{"n_head": 4, "parallel_block": false, "init_std_qkv": 0.0359, "lr": 0.00217, "decay_fraction": 0.689, "train_tokens": 138100000}
Each number is 500 + 25 x the weight over its row's rms, rounded and kept within 0 to 999. Layers, rows and columns count from 0. Numbers have three digits each. The size before them is the row's rms in percent of the matrix's.

# layer 8 attention query, 128x128, rms 0.0905, rows 53-75, columns 0-127
095:459488449462488476506509518483504467447485471504484501486477479514549513520482514474484524513511541516513502466495497527515519486481497497483534467527451528508514467546506504472514498556481482491452484505476501496529525494529485504580505530467476513503517504504529515512474501484485474511510494519447536493504529536522482497522499486500535513511504488493521509465487510496456498503408
077:505515552510519499519489481526489534500543513474527478490460537444477493489486487525508497472490472474490494523470508517527510477500506529525499513484525471495541541534495506492493503450482536534469500563505469525514464538450503518523479487514487466523455509485509487535532469537505490510469463456500461521528461505472506463463492540481492497505494522546504488488502492503507549509518
091:514499504523500495471512495513482497505476503507527470465467487457470469532531476502533483527487503511455490490469552504466531510511512545525490552493522524476475496518536497502510514483482484492496450528522535493522479535480476519501526560466491467498492487518516518462502456483473518482495523429469480499498517459497508468459489546535515506488456508486486500503499534541480546485484
086:524497503535498453512487452475508520516500522497527524489472486503469500503493514489537530493481485493467511508515529493489483501485495486485523538462495500495540526527559487506480486544500494478500556496481466428479509508519512484457511528442471451515535530459492487515486509504546511500490515523473516542495503505484481508449496505513460542482529519546508532539473539502504498510463
084:534462521487479515482477462544479521497475514468543501512512567477518532513539538493497512431520530486498491497480520494549480535524533518484482529489491471469497479499473452468533533480509480538470486497520509488506487519468474538482491500504501477504473549519538497528509471481493509459515475529488532507512496509490508486527521531511462531534498492492476476474488481559490490516524
087:498493448495506497462521466519507514518496533468493492476503484500498488483496509482484530518475512475460479501508503531506532521463427509489537485541514481510527477532459510532552465462545510498504510495487510495507459484490452457497506475467489461475497518457438505494497461501483454543517498486463490510497500462549482497480448481513524510518495511478444513510514508512516494496484
088:514520515533516496511517539471520505486520542506532444516567507521504495513482498524528487498447482502459511486474501557470486477478466519492507516459505485536504523488449493499500502485502489475521524525528496468495520529496470515522525461539512482456497526516511510492481479541496503498511501505506515476452523540483470505489505498539513541513471497480509455503473467436512483444528
087:507529492518536490565485527497560519478509525442529506521501542507506493494471442532482520491534516520503510518488519516482478478469519526513456511472496505456513468493522509522534481502496547524504467474512515487483511494444501495528498501487454513491483527531467491472515502525585500502531499528466468461517501475509545485474476498514498547502481512504509484488524519472516494496511
091:498526480495449511506521520480476515497500504504507477522511494482524504451510503462476538533541489478486507553508508484498513495467488462507525498491472501511480483473507490484479470490476466514531474503487513479501494498541464482477521471496478507521522475479497493425466511488520533522533548476504510465503511494501522469569453538498459511497518496501510493460498491500414441511491
093:514528494523469479457491484544493498465496500516493454496507489533501473516521459508489488497438522475563513517464485452483519464494561490494501464530508518492542497514499550475505481495508474519515486481525524451511501525509520496508516506499466513518492462505480508497532488565481484513507541536503505521519478466496460510497511473510570484532492520539488516510503517488521474542519
090:523454572512505530473486508533528514474501513488514484516513529487482485517534482523476487463513452510524501487474550496501498529497478516495491471468480496503504493510494515526464493542492478467499521471482481533492518549469457461481530502481493486488447472502479548541483487464509537488490527476517499482502502464501515456518450479467521485484480543522513508477539452517509509470470
099:512548484484505486568489517511513530488555480520523539488498456507526521533500517492510502505522530524529457486499445519502487469494490469522502495491495499470580518531507505499475494533505499497502511518497482491519532493492479512497481505482512471492552524484510465522504496486482530522516488490527492502501483482510530502434429506515537540521513469475481491441517515463486462503467
097:518523485510491496458519476521494514526475519492497447476472503499473524497476476536463488528513478517493510490519513504498497493510463530520477549490495513497503540496503517521465552486513471472532536516525506458449485513455505505469535513504503489547515521492517504492489460500479524502527506486498484479467494444524453522434489526512464474485523451543557509485477510510527539512521
094:473462499517508509459492505488489425538523518538506534522514497488539488479520515481494480506485481436510506529495491504508479507518511467515484489509492542473459482514497494482526489507559505478521470479489490525491523520500518482547526497491524523508576510451481494514536541519491494478475574501525482502530506549489505502501501510519526469472496504523473475509539493519499506457542
098:513521505497469493517495516480497517458442502507515529519517488462530514509493499514464463482523513449557497467492525536537496478503517465497500543535493449508451496472515490482509497512521487491552491472493492492499551524502511504557474502491484525518452494478522516511535520555483498497491542488496481528457527478492484511509562461534516494496508512470462475491521539529496507500492
087:481509522507472533512514504540495534555468508515498496495475504518482504532485505445537540455539452499458528498488498451465536542506493499473476515501544469515557511499487508470490471515553500514444506476504477489496516488495494535427501517493499495501530495486486530516520508496518471509505448522522505518468515447477486495479502538483519512507479489515506504553503477508516510488505
105:530507486506490563487508527488507482496539477523517528487497502469547485495521500520479471539495490500506516499461468518502472478463536512500480471494468508525509520510517480498482491462508494495534505485513496518455527503516455454542502521522490501499465493541512493506483564500472529492519482489518507515514482548483571519493515537481486490524481458513469470529531511438490473476442
104:501512487526537467461540528480504429499528471550534504498491469533489544510493503456475488493507481476531540491559484469508516473526541489501476455499527484496543501513512495468512504543528490496524506495472520502475478526482481515455509522508478528511519492476482501504541519522526469477507535547523489485469510506506528530503520491514504479513540548463511496504509486555482492488530
110:507479488538558539499519518519511484465525517464554518472491465487492547480524495526499466512513449536526487452507516492454490517501500493496488521508529460474417515523517466491471476474521477456520510547520495477504528497523473516493506489535492517511496495513511522493506513496475487486498519497508478484436500477494481525506507462497501540498480502520497457525486471527486473448525
097:516521484508522483516558540471555511532584536494519495484554476480488505513492512496463484493507543555511528488477468477527482477508487497429485484511515520455483485515468518497501516494511501538504526431503511486489524497513505525512490502491507491458480479498436482536535524502492520509513521480490504513490487511513511513550543490507482499531478526525488497513513504491483474491529
085:436479500484465519489557459478447504486515469514514507476480510470527520497464486493477530545483452482514483512510461514515490509459512518517536489458488468514527510532528498513512508478486513512492538488496489494550517519466457523517522499525518481517486470517497474505577491488496532518513500476487456514484471473533454492518456511486509496509494508516464476442510524489505487476511
094:541530521507498562513499549545496494532467529437514498505495476528512440539508507518506470514517446494446490486516521504542495526508524487501489525499496519477523471520519486532472447524520490487493527484505496518539483516492470497508508528496470497511514497513495455513488486506517517529473506494509517485438484478519475497545446506471507530487492509447496503532532507477521477532476
092:534489496510448535497483537511502503478531498494462487463488489499465462497535509457539507457506502509464517526495494459460531471494483519521524493531490482558503521512525528514518511518490481456541507515511517490510511467495453502484543519495484497522470508525523482546506493489539517529500522504502502470467534488502494538509461466500426548495519506484537487494531463517479491535514
# layer 8 attention key, 128x128, rms 0.0935, rows 53-74, columns 0-127
089:488515516548471509511478498516516485505497509484528481567493531503474503505526522495521504459505491517471473547461496498515481478449485493538503529505535491521479480467474550513493562483515466474494479509475488489461452459526500521461473462516522532529521475522468494507510494491515490529494468499535497493488504478522507512510561552483469479523502493502524479514498481431502491480522
147:501522538484493532508496453535502510522495508467535492504493541494520540557493508546501507479475503486498457482441499521520518484528482524538489479470489524504481508535495533496493508463476535540515496514485463506466457528490477514456483471434474492526463468499503467519513469486511492489513471498518505516538472466517501444467502538500513495524473527464475507478518497527525506526525
102:496496496535496508502512531488500515462479480532455502501492472503504459510512492509469510490501469528537539499533469458485489499491507442439507503521523490523509524481504469501539507498529476507517504516510472526503543456547478487490497510470544517462521496475502519505491508482487556485455485439530519477478523514503477543495539479490499468478515469502517454493471490464477476460449
080:491497476510462547490506510498491475487533479494521474484508466518555482545500520489489448454494538508500522514464500504497467482518496505492479472463496503518497500497453536482485498522511466540542502494466527544488469502513501576500469488488469495527543522522554529472542505527510508527484547482484494533501468496508456515490531470540501503481502469508529509481516497515469486465480
095:500508452492491466535497517491522484490486494508475508524511495497530449499522476495476490526525526517522515485544485474498481515476490495478542498492501541515503487471498481507521526494485429473527513508490535512485498496513530531559537534511548536488528503528504553457462483562487512510527533495507537473489546532460504551544470498512516509485507464520511477494506516462488482503482
088:460515475521506498491488560488490483522537501505504534458471484505488513513539550450501486506492531527494542508519491472446463472476491484516524452501500517469487514501504460451489534550507463496483496500510511494499504522510516507512478534520516493468480518543501455471463525500498482563466497467523503499489486527461493524481541494500534475480504494495533456501477516463496510530537
084:452533459490486470471465493511507526501484493531486498523458474512512505506497525491528497527525506479531532479503482452478554449523468498512497496518511482506457472536472485467488454492502530503495490507533519510523490465455533506483492527486485462519487450467489522460552487474537471468486489503515458505484498510464552454537499482489485472515489496461491522481512506528528495485488
086:485500470526495456478492545481486488535469527535524466477525470466488488460511506487513499499480498482520476460504471519511490485516487459504511517514475477519476548474454486464509511502492466449502495488455489515535494502480523495507498526518540479433568492489493521486513501476480493505467460537496555498483511491527476562522521492470501451479491458501475521503480504496469512484486
089:451483482470507511508475485552497482511509533495510488490523488518475540547459504520510464464509436489540473477486481529536526499497451533526481484481522485503518508527512504461504504493547521486436476545535497529493515513506474487484483506490505483523459497541545525559496521498496481483488485494506482481495475475530503498482509509515500560512498554485486499519505531458514532514502
086:510531497487501480532558481484499509512487446497512567535486502503445467471535528485543500474515475545486528544498531549507499488502494510506514468502469465544463528487508485485454539485527514505495505459471503504499517464468482548478483483492502504505504527479464473506469512484528505511508484515477515472493452514545502510525469489477524548512508501489508498482478535520477531511472
096:497467468500472494532513506476467452477518485538476474560535461501513506478498477469483495532550509477512508525563459482501490458475528488502511517523511485490462526492507517518539494488533485494515497492515515496523510475511528489531496508530513511485536544474520498490497525566495466495490499508469494496464543526499461526494520502537545514528523459547520515491460548489485495490505
072:493489480480428506493456491497478532536517500519508454533509491488506479499525523480471516491508512504523482480484491514478470466499454512521504526530546526543505487509474538508517493476500517460511561493504490499522488463536508492481492478498519536531508485495443544555483490504541479436507465466493483508470501514504529483546493494507469473491499512480481504456479507489471470451506
088:502510499502509492543509494540442486500502497501492539521493461469503481547517524503489524516540470534492466462516497490553464511490547520506470486477469513514439491499518506525535508504471487523555496518499487537539557513497502464501487493498504508496493472520485467485507475537539523500499566482533499465496474510484535494501505503495464478524512533530456480468517507471479480534521
095:467499507483493454505492514503523439537503526490498487467534469510444523476482481509511506478528494491476493505534515471517514538510509483538481482521506513484551463488492478509533531496484505548449508454488508501500499479520542518476494500532522528518497470478484476431536510507457476514514456501502507482490466485508510477454483497507510523533520485505509540508515476553476537468546
096:480458508520488507481468493515512495462516497492472503491515548516484510476473524506484487502520530448456483535525521487474500536486499500513457496486490490476549499454502533489552494469508479511460483505522513515516595508535527478503520494506517494499529496475521515498519489501505477488527472471480495487490513499519469477492482478506538507568530502514512515490530492577501540471462
094:523528522491473502517496540533500542473481479490497495466419523504492507502485495516487466524520558516502490526527495509473504496519509475521527525486502450534473538513533525498489518506517492495514472531472488495454506539499498497501500506459481467513489518515507515531498452493505528509497488479520504498480506448496462513500521523494457536462560502530467454495523530489470532543449
102:496504514474543547529493532514494509531503470543471517498501468490495481502505514505476558531487468509514492511499492490502508457492518478428483444534478462507484500473511521467535498477483502484529482479479524506476514516475461450491548556495483493479539484512492516537452540495515497511483507464468570482506526531487503492511469501509486500473499507479490470518509504471491478457481
090:499494518525527488535492451548496473533518496445524520502499500520508493491486513495492535489516485535470491559511464493476507523536485461530547468490490455496483489488499483457485470495470491489442470485481517470484523516467525502519460531490511493490432476494478503458507499510475529487494475521468498518513502472514510496524551494501488490515479503454506483541527552471523528536515
101:477460516511501519481523517486468498525446512497514492459521512459465522523525493492529525538518478458531499481507484479526453468476529527527488494524530525523502506461475518536535468459513531507525501462475473455487508524506452555479518523485513506499473466505513515481504485532516486494486494530503488435488502566505507488498477525507496452482481528514532496457506522497504507476519
100:474489489494498479523513515504490491537513558473493487508495525483482462503564487504425516509468518485513516489549508493499468461516535497538496454497501501529502498472488500509474483519509515502503471506506516484529549491471491500521516515502499508462477504514478503495552480481474501504456509489528499504495491527530491534529531518512570522534494534487467522545529533451554504548515
085:480487481547460528490518471476524479494489505479475457459484516516472424496490520481531480490521465494507520509488488511539508509538522478502535488471463500480442484534488504540483491495478511467523448520462534525507482473508522495507473474500490490479515493483507522512514488513545516521513544507474529514546516491492544502487478526511487481453531541481498476483466474541544502529501
091:501524513530479520500505497454461539502502489480520501495469436516508525491494491573484472509478495548513512478438477522505468530471478507505513512478539467509500510519469479520509441506524509442501522524538547515508485471515530482508500537493447506492504524503504462508476511478487528472487488517476536499469521511525490500454475525522483468485496544551488522501514484503508473489500
# layer 8 attention value, 128x128, rms 0.0838, rows 32-63, columns 0-127
098:486493483483531504490462480506466453466488503506476543458466532549502551454499457512488520496470483472480469493469494461498511487471471516519470486484495519496499496478471507516507470526518490496460507487433496532529507566525529466494469527513545507484479487487495506474470531493522457528509518517543491541473511495492558490471451491503501495506510527497512524483513491483494531505496
093:508468518512480515490459507479528517513504519502489498451501477483502472557457486535510463518483501480481556524518512506508491493535531507527436492527509555505557514476504508506476467491465535502466469523490505489487482501519471471478482503492512524467495510483516505485500519522443488499477523490481548477502475538535460475491497521535477522530478473527524503562476492454487478497502
099:503506481525518532487468515491521501507517457528539518475506537466532524498539480528466541501509523458523519447491511518498500495455517484444517504486485529497555471489503471480537515489536533497511457520519494522494449545488569470552530495498485503518486464459514500477509472506478517497499487501505491501509511500488493510472545512535506520515512493491441474496508523522492529478464
085:461505544490492473506500503485484506504501530475495483480455541484485522536506521512501484458497448534501473468558479472514505457505471460492461499478496459520551495468536506509506492508506512459496548465513525528518506516516480436505510488531488462500445495485472481538503516507521502456493487506534496563503493506533495479477541521489492521478500479497521511531533521487484522497463
089:514510508462519456507486505532513493468480491519495456469535463512463502472485495511496464435531518500511510522520492504489543515498493521468529502549516529542539489526484503487502519489521523505448455509522469478521523533470495518462501537475536540519551517497509515501502456519494504503510513517506525523553478489484544516477500521517502496539489553486451530528496459498492478503484
097:483501500533541497514483491483515468538535493493476501524484494474561514496463505525514464484499463472505492489484511541533522498510556486487508529505515421570502499500493537552484494461487497461532477514512525515537534510480478489469477464521501534492486491481534482496495488518475477454502543497485519480502535517510471493492503462538544497515499475516535518503489542523487483481498
093:533546533478489529525469483478526473491489476491482511523516493492532476488557497509542480490528531518536465454445534508501500507477520490519514496481467494474458525499501471508464543501476505484483466499502514493469483528483551498496516494540509512527538509523473442492484468508519522486518548492479517481519517521491506541479454452534484488535487530520493483512520501516493468520549
093:502448503497513498524464489521534553502473474501511500469483467480467462499452516486458501527538488502467513504513469553522514510482511500494481482506476485512486474505485482502532551497492508521472542553547474527499513530534545483517511468546479528483502459466499474505504520484493518556502511536519495536483489488485528523495522508492468468537500502523473494477487486539451523535490
093:510507463518480471542511508500475549517527502486482481496502518479456507488529496509495532478549500506465517491479481495540482501460527513465514531513492509511458507501508484484488548480492527453506512545522491521509465512494534496494543484519470472498489487486550503514454485497481509534461483507421485506521523496474478521513531478526513502521491459540538482499538465548452478507483
099:508548516572536519496541516482512491506460497483472489497465528518523501494490426497479470474480488517466524519455540478511477499485495502492524528521520500538489485469510478531474517510485424518492498522493515478511484469495496517495509521494494524512485497544472480548471541472437475492502523464481500518518504530521502470504480490509479517524514504485494447501517537491489489450514
094:497486468523460491520516489507471510473487522480482542507517534499558515488521543516479466515485513512481470491477467508472458492501512520480470530471528483515486520514525461513537460502515508517473501535500509465461490523489440487491530499452467474501498507524493521509494521517497507522507533478474468487508514499553464500526484477496521477474536462522466491498542555576515522497497
087:504512531521493471499464513468519508485552477537474452487457548537523508521484528472527468485487506503451532492509469486449506518531514507506491497525511542525475517508499513495510488527494510546509465502499545459464512479494484520480459525485525486476475531519526511514476495458495492505476496478539497490515484502506435464483487508549503473514495459468527469501541461500538506500492
098:453542496511495531549460487524537515496523524509477503526506492547514484540518522510453560459522504512474498491465556496536488519499504501451471505476504490555510491493540514470541466511477494499484532452538505504531505462460515518496523469523475490463480499500474461479480498468519512527495467477506511486500490485508462526547521479509498518517516527527474501485462510498512477506495
097:462500500500484515500458521496511513528473497485550476490502453508513543529522499461465509507468552493497497487530479532546497502491536500513492509498518476503547523501488486517544505485470470465503460515502480516513469513473502525474543516476515504532466498507489534465503488512431511515530511491535502514466522500499506546494537487467521493476463546469496485502506485453533464521439
092:492471481478438474519498467453505493440498514496477494495522539488501511490504436496507504477509522498486487471534479490485541446490507479537516463512503477454486493517500522532470491547472488510502464496513487445484488481522521508454486518477515532452521493475518509548492500495498540503552465533504520472492536491539475488469502462511518470532521499510485533492471504518529514502500
088:479471488473542552521516521460481508517528538507559518499479508521512526475484477528498530523480500533531509472517521516511485500491482507479496509491473549517521516481523484508524528522558491495508510512490501492495489540477539507503515497525523472511471499474541540504479473512495543486497539501495490561508539503527526486517504488497533558549505512497472466459467510526461564502496
089:555522505445501500524518539482547506482489544485479530490559531524540513502496543495508486521467522525507515494483522505509511466529524515499533492524534474493510489536515483511494516511496499507510516540546455495470504522488564460479476478528466515456489489510498487497524539513526477465509521493486506533503489526510482521512532488496491522575495540538485493489517498479502510507448
091:467497499511536500489510472477477477498489501484506550529509491519512494470524475548460535499506526504514498485527517494487444504461454475498488461450522572521482508523535498483479505471494526531504510500483467503497528503509517523511483475520518502508489476499514507499514529499473520465501516528484452530470488513513536508575528440516505534453512533512472495509536534503527521524531
093:516450521498517427560544522450515493530505490526491496502524505511473471472489515521495555525495516443478511478481496497506504474491474534443479502495499521470502470477511534508458512487515493505451467483543493473489524503481525500503508500451494476490490496487439482493514478484525538516516521487471513482488478528492502489488510472525520554497500460513532479520480495539513480530486
094:547501489510490488537484488494517465511512516464487527459483490521480481509516485548485512513529496518529503537498509525473487508523465480479507533464522551496522456526479455441473487507475503494482520487529533505529486487537532493503561483486477471527466478491479512483486456461469496439489515474513481502516468554504525463506515499517495495524466523488523500485471531467489490463471
090:517491517516489511509533546491515504489512502535456494514479476564498484493484518530534503503501485509424481497480519501469513506466514527510546483501513511497541485464497474484464499505505512457518485508472515490500492479466481521484498504447508502528437481500533512515550461472503517453482498485492505448460520492531516515482492488499449454497540503524504553506498459531482502532523
088:476505491524512525468518526513482450460555517528498477463484500511543508493480494486520526565497493494505436494489510497499529514532468497462493482508510509484542501458461546509506522509506485511478432495476499513479527538481531475485515484499512536516483508512487513482480513518539476456516524477494519464502487517557505519495452477510541542548496497475542509491515467493509510508514
086:535482480517531495424529544521538494528533507484507503485480507488457522484511530505510513499518459512467466487467513507539517481478496469528510496473469488492488447495496507540497537517522522498514488455483533504461486497509498529521490504500473509533485550464533531467489507491513496527538558527515512512463467491539539473510534495472487512517507514475454515523550485481482499485518
093:541490520505524557496468496491516517423511530451524509549487519501530516478523518452528497527500518503498492508462511479523483504494533509442462524461498505534495480484494510477493467521499490475473504505474485517508490489482506499461537521499513427488475522548498511506537519441510490475506502502465506514508544496534479483515512532539486491483500478514523514509491509500518462463544
091:506509478508507480484502528503480552479473500476448519463533505551493521501486498514516465488498505532505474505489469481510476518538501534505525512569510508496481505487505510502563524532469521478515512543524522443491518487489490535518473485507470509464508516479476485564507484527517515454472521492509515471517433517518480482515477509488511490484508457492462493488507470494531517559525
086:544502543471533513474496442515486542519507499498474495513535519527510477483531509515513512514531518490493499510531457495522521504524508494470562480524528551460544496465474479472497514517514493505530497482480514493465459538487493506484484511481515517513554484497502526535471545489479518504496518501494498462517492460502479504527463498451450448519541498463461487505466479525515488508482
088:507464482493515544437476451512452482508504492516491474482490478515496476485477505482535521512489516526463527520504461529460474480499544524517497502534495536522490526508497524489513477474480488479498516525505537496503518459534461534514560516475481511531495450525522509488523509495491514525467494503524499510524490550509457482492479538471517475519509505470529488561502513559542516506495
090:495521529479502512491519511480496502511489478464486509530473492495464491521510481480488491447485478481516444529515490479475476508482503515495506464527459513512533515501491479455496479537515532486491525509498490521508431484524512509465523521489495488504534508504532535464484519527485500527482496520573518468529572466480508532526502495481498459499474532458509434488452499492487474500539
093:485527527489484457505533533495561498497506485499495538515532515510515480456513483529475498496517505472540481483486496490478505523519534508482462494461539464468532484526479523488505517514522456486546510508518470512543504558507539522512472502507523504512477434522501524486510528511472476511528484498483549493493512477508482487511502443469472541454534555522517490472519479494479500500517
095:488469489534489515529457553459514523514524426508530497513529474523511501485509491515499522515464497517531506498541503462525518459498460491531525504475482477539504506502501504473498513458434487506479549464543470553506495507506501489493533534489526515537511502453530488527488481461482509535456499512523516527514471483492508486521508500475512544490497472477491467488517513464505524514516
097:530499513465528520495479515460490502520479519451513519447474467488468493479520499511474509510467472495453486541493499493515469464516521515487501508518543466500479487505513457484501468498509527470548491473472489577504516493459489472493534478474500493483521504467525493453501527511501483509500508471498532493511467515477493507482480570533507527502418481466463500505510497530496492490505
084:533478516541479492527486487515533495484484476520524503508545508464538497528489488538491478467486501521537555522497555519517476514479459508518504490494500503474532461458521504519498523487526479471455538493472446520442526492483491507460491473538451507490480531489507489496499459477472499539470506502465503508472503502521506495497542492498490522508530535518519481491496433535497476508532
# layer 8 attention output (transposed), 128x128, rms 0.293, rows 32-63, columns 0-127
106:489528531503494502476503487508510521444464533484527491509488480520569479501470478481517490468501513503514491490491505468490474513504514508526497516479509489527524466511475452551506497493538475482481503505496510500526522526478536469525467552539474527477535462488482510492513491525471514513509502498452486487532488471489490497507510450494460451502507487418504557509492463533491475454500
097:520500478523515536537482557508533489485520514519546521522484485524520508498514526489487475541508491544525487494474503495445521511478501500506509519452533485516500528523500506450533506486471498501485492510512450466473491455479503515524525494481503481530492509553515500455499492466465552515496525505489551498490521484507463466501513497508539520499559481529474505506531485456520536448475
108:547449507547498553489544497529511511456519451534466536508453473507489480511531498496508488510466549462513518462472470505533490469506448483493483470502528475479518528472497475530523476516503507503499505517461524518493517541484522433548502510532517502494472501510495501471504515496477510522479512484499503500471453499492514495520477553488522467501478508528491491495517527524519486474465
104:529548482491478526456508528490482501512490531463522481533503494498511483477505491530515493495504499529513510518488494502498509499491526485482530492482523500530470474530497508525511466521526509501503500497489473510513499467439516461456491569505495496497507468461546515543512518486537479526527522490483505546471519482475507474512547509516515523511492529479478504543580546472451551494535
093:540480478508527432507486482492516480452512496520452500488481504503474524514497505488497535441504498538461533504539502507486511508531499512500474497499489494567531493480492486526477512521465497502489498500503474547496487507474534465478498520498492492476506479559502525495519506502472533498509446474489519528530469513487573490468472516478485528500547476516517494532451512461505535471496
108:517508486479488511552516499544521466469481508450492531501517508542530507548528511488486492523516512473518478475495506558517542563467506521495483495518504505502467444495478491501513464508469493502469466469503484503494477526511509471526562484482480499473500504510517513484490519525505485509515473485491517507476475483540428498478490483500527551494519466514500469487564506472526539492522
106:481491487483528533552482482519511494525476533476530480559495498455480508537481520487488464472481488462512443489496478482526485531524504477500463494499515494523451480450492475529449483468502498469474481501493507521493507520514475519513506490519537507513522498506483468493488495496506512481463501546482492458527511537503466491507467546492508486492534502580486485483480512514502445514452
101:507492494476517506500495510527508518465473523529489486442503497496514501492521537481493511491529500471454487487453508527490508444477474466473514522507485495498519539481458509518526497521501497496482495487458507487505519485500491486528518559524485525523475470509518495495508477514448483477501511516536528502485448529461600489562500521469477538483518501541467533502501483485483513536499
104:540474487507511539546511538517489501481505529506463472497514521498432512509510532505441537489499492512482501449502478509527500486526473471466524477488497489534491508511492510490497571476506545546500499477474496500476510506518515479537550498521480530477488496490471506548524522522510463527463505538537513540518479467509522505509527504504485524534475520525509531464515474545514517531504
110:520494485546458504521508501503496488473494502501489464513541540501478530504519542524480474513479534503533516494507508471515542458468474530582469545453524509512460495459520542506500467488476455471537492473507508510480497478493484534484484506489531477519517511504445548516527520513508506507490546518492493479528488509515470505489497465512483466480520514468493497483512499561511467487485
095:490477458460513486505541507494511490567480491532512497566459461474453474512517506505493508507502539520531475503523492510512484505482515515483518503471482512497495471479522443467516505492502484532490512442495479460458488517526499525512522516493539533546471496508494517514460518540543433484519490489522505501533507501518456528526489469491472493524469503484506463489529500525494481478523
095:514481512512472458484483483508545510509519511495475441505483487488483531506513500486492544477516544503511482554463507517480494549479533529501503489495514495520513504493514508475550524493494511526504489458527465479471510462505496496485509494452468502520518514533509501476514474516469472497533469544468514499517489506555456513524461511508529446522493535501456526522532518509455536468546
109:484489549500447496569538491488505487518528532508490492479507503488487541492490503487484513490537519514497472481487516493469502516537445497474496473469517526506513480468523479519522514488505514484502494492459510474486520506459465485473509462482452534514509472436531515507460563533465495466466534522523482576490484491486496482519501465532485532506521499497500477510525512506497465508490
105:482472468542472525470535545510508509521488480488503497540484470486474496530472499504508433507476508484478506544451538489459504499518491523489471452515518489511540508513488542521437500515489527516493505504494542515486462513493520455503494471487518474529432492491504554537495510486486519480528526498491477477479458484473487497464478497493537479503527472506538496511488513492523515520540
095:502494479515533481441506477529481480494456491479509530503511530520514487513488485483468477471505473475504432516527467529477454508502495531528520490526500525481494469486506506480507504518524507500487500487542510517446490501463506485544488536485486500513507495480462475515510457484509501471500457469500516515540519432511469532506573473483495524521491484514433488470470521527523496487517
095:516465506532513569497532470494535494437522495469467482517519445520518466471522539507523476511439480457542512479524474510481517473524511473518530520501493533518524515500514482564506512497542501507492515459508511507466543502514509462479486503523512499517489493454534540512488514489460514513514520489509483542458495485504519529502489505464492506472480504477487491503488479516481527466469
098:578534482493494510550545519461498493469491506466497499514451495481512542502485509473506458547477472506482465460480488569512496487541482499468499483510510549473484513476511481479486467502495482514525520456502487515466535514506499480506515532498477535472477533518515493498498466531479480501471483514496458472504490541490511523516497491483502557498534468523488485477507547517521522512508
098:491508519514530511516519455458473489494495497514517539522512492470508482466491516521506528537510511503521519435522492503478459490521550529539501532459522508477540496497503429529505524529521517455511493544468522553519533534526484523517523541555567487503490518457484508493476477478506484478480497496471477498487489479507487502495507460489460488494479505498512501470513528481476507497481
110:485477497532520481501514517509506508482507525496482507504529492469505514484489496519453499504474510529509457454490532506539505493516459517495527528487452489509465498456525510515493493470493540483497495476501493539475522513528470513462507518472492507481440519480492489549545501481505546482495468472489502533492516504492555480501519499547496535569456531491481481487507449529510497429508
102:512482480480508526509475518487484500507546494481511470461464523493480498487498494528458514541458514547511521425491529476526492482476535504521503521470477516527545503495548544508484489497536500504490502513486504514520532519475518485489495512496522514511505499486496524506514493508510560510505503536509498493482494500504496495489503504541527553479511502503505556500523573467433444467455
100:496485531495466442514509524523508474552455520477470477525495492543516523491494483530488550478503497511504501511508512496509539518483484482461532539523469499510513502445523511517526532540524501501493520499505446511507473525475469510455494484521488474514536511519486523488563467462474493535475518516502421487525492464537490523509464465499486504489497526518517514485487482535479498480509
094:464507510526478535472531535492486473467510524466474498536490469489551508488485521426503499479484499465497488519486503510511526485490516512480503497526480525514518457464531503473528488504495527523481489458509495542509486520535510514461486517481485479484522483518493490471509518519459527528521450525498461515495543487522471476490479469487533483516553459472521509526486449482513489449452
099:499493525535499530509496527508501514515495512467531496489495468524551474464514504489522545492524499515479548548508502497503525479527482521480521463507521498556517487486470492512574500499465489481451514475527482507529509482517513498501465489502527476484467493505497513551509481480512519515490504511466518523504511496495498515433448491456449534528521503499510500516512566562482522490512
095:513498494510431531528478520487498515486518477561521487551442520478484481508457504515502508505505537493497517515534482464507498520511555489514482474467477501474510463490476483505497513477502484491479534505500469495499484513501424542467492493480487520487518501507542554492478486507537460513535519525501495519512547469523484528530495475520512514455489498526532502463511498551499467489521
103:519519502520506457506524485494451514456542552473486467504505476540472545487535542487546538508515489511493530512507484533503494520524494509476522560516499530489466497477503512457484528497498486529534507514531489492483482507477480532507482518455522532528508473502502485513450474488504468528489484537496460544470482507575510498495523482503491506550493534492492507514502484464465516479498
105:522493503499520472532490478522488497546545519546519489536488474481509474522489522491522535503518521465492493524493488493412512522515444513491509490504461516515501529468544473514487516554474485498511516505544499527476472474485539482511484535523484501511509497520500480509492477487498534510480500543489457441527504480507519447477508553476458487470486498509504480501495467498452493515474
101:494470488460511474557508478511522512510473519569501505514509513489500473491481498523461520505488503501508507556485529488475524523453498508523534533523504508453587509528490558446508498518487499559494509523488498519478517475535507488477518529475511508521477512517453470493492520494472492511515476500484533490505497474531484526537482547498505473482511514473533501501508466489452520506491
102:513523530489537486526486509483499533531502519503489453498524514545473481509539510519498475484506505489462533532527472486471450486473472491484456437545493491511535490537515525526491506534547496530513493526540511507528453506469511482511502468480479496492492495493524551456490507459472504494487533521501482495508519507529497435522514502504499491486452478499511517512436521476481457495504
100:503485486487506450482544514469468500473480520471536495551521473513501490524526513495509473540505505484526489432487505492495480499540414514501533426473464503512467468492497499499476460482519504485476496518505513516529503542521497514511475510495470428497479525466515517457519472509504511476478496509489439498480508506466504497478506496508524522474474480492501475508485516490524478528514
104:490492562522480577509470522516482494494513443496542539483507486517464517511550516501533497546518499484508481528499509465483515523501526517477529506462502504483504501540500543554511491489491537531513500494514525538533498442497459487523500518513545515471483493471521536503508524511491529523552501492499509485538452508482532539491496491515497475529488498497482515536483507508492538514476
105:535523519457485559504530552478492534511519481475542500473491472487509478511498502538491513504505503533464503517501511502462487508496544486509471551472475484527528512503484488494478493514497517525490470529481503472496524473494522508485495512462497565465487508596508544514509547524487528553515489471473500502487536498504480489528495507494475492512494507514525489527473514488520442493467
087:494456500518473444546489571493529485458507531526492476488491500489506521504498526511513478494456512520510498538517482498521508488512501447517505504508525466523453512475503486512543496446498505482500530481496519538513505491493498507540506516540504448500504542492524480489485505491489510484491532503516475498483524497451505533491424478500515553538473531507471509504465478509518550542513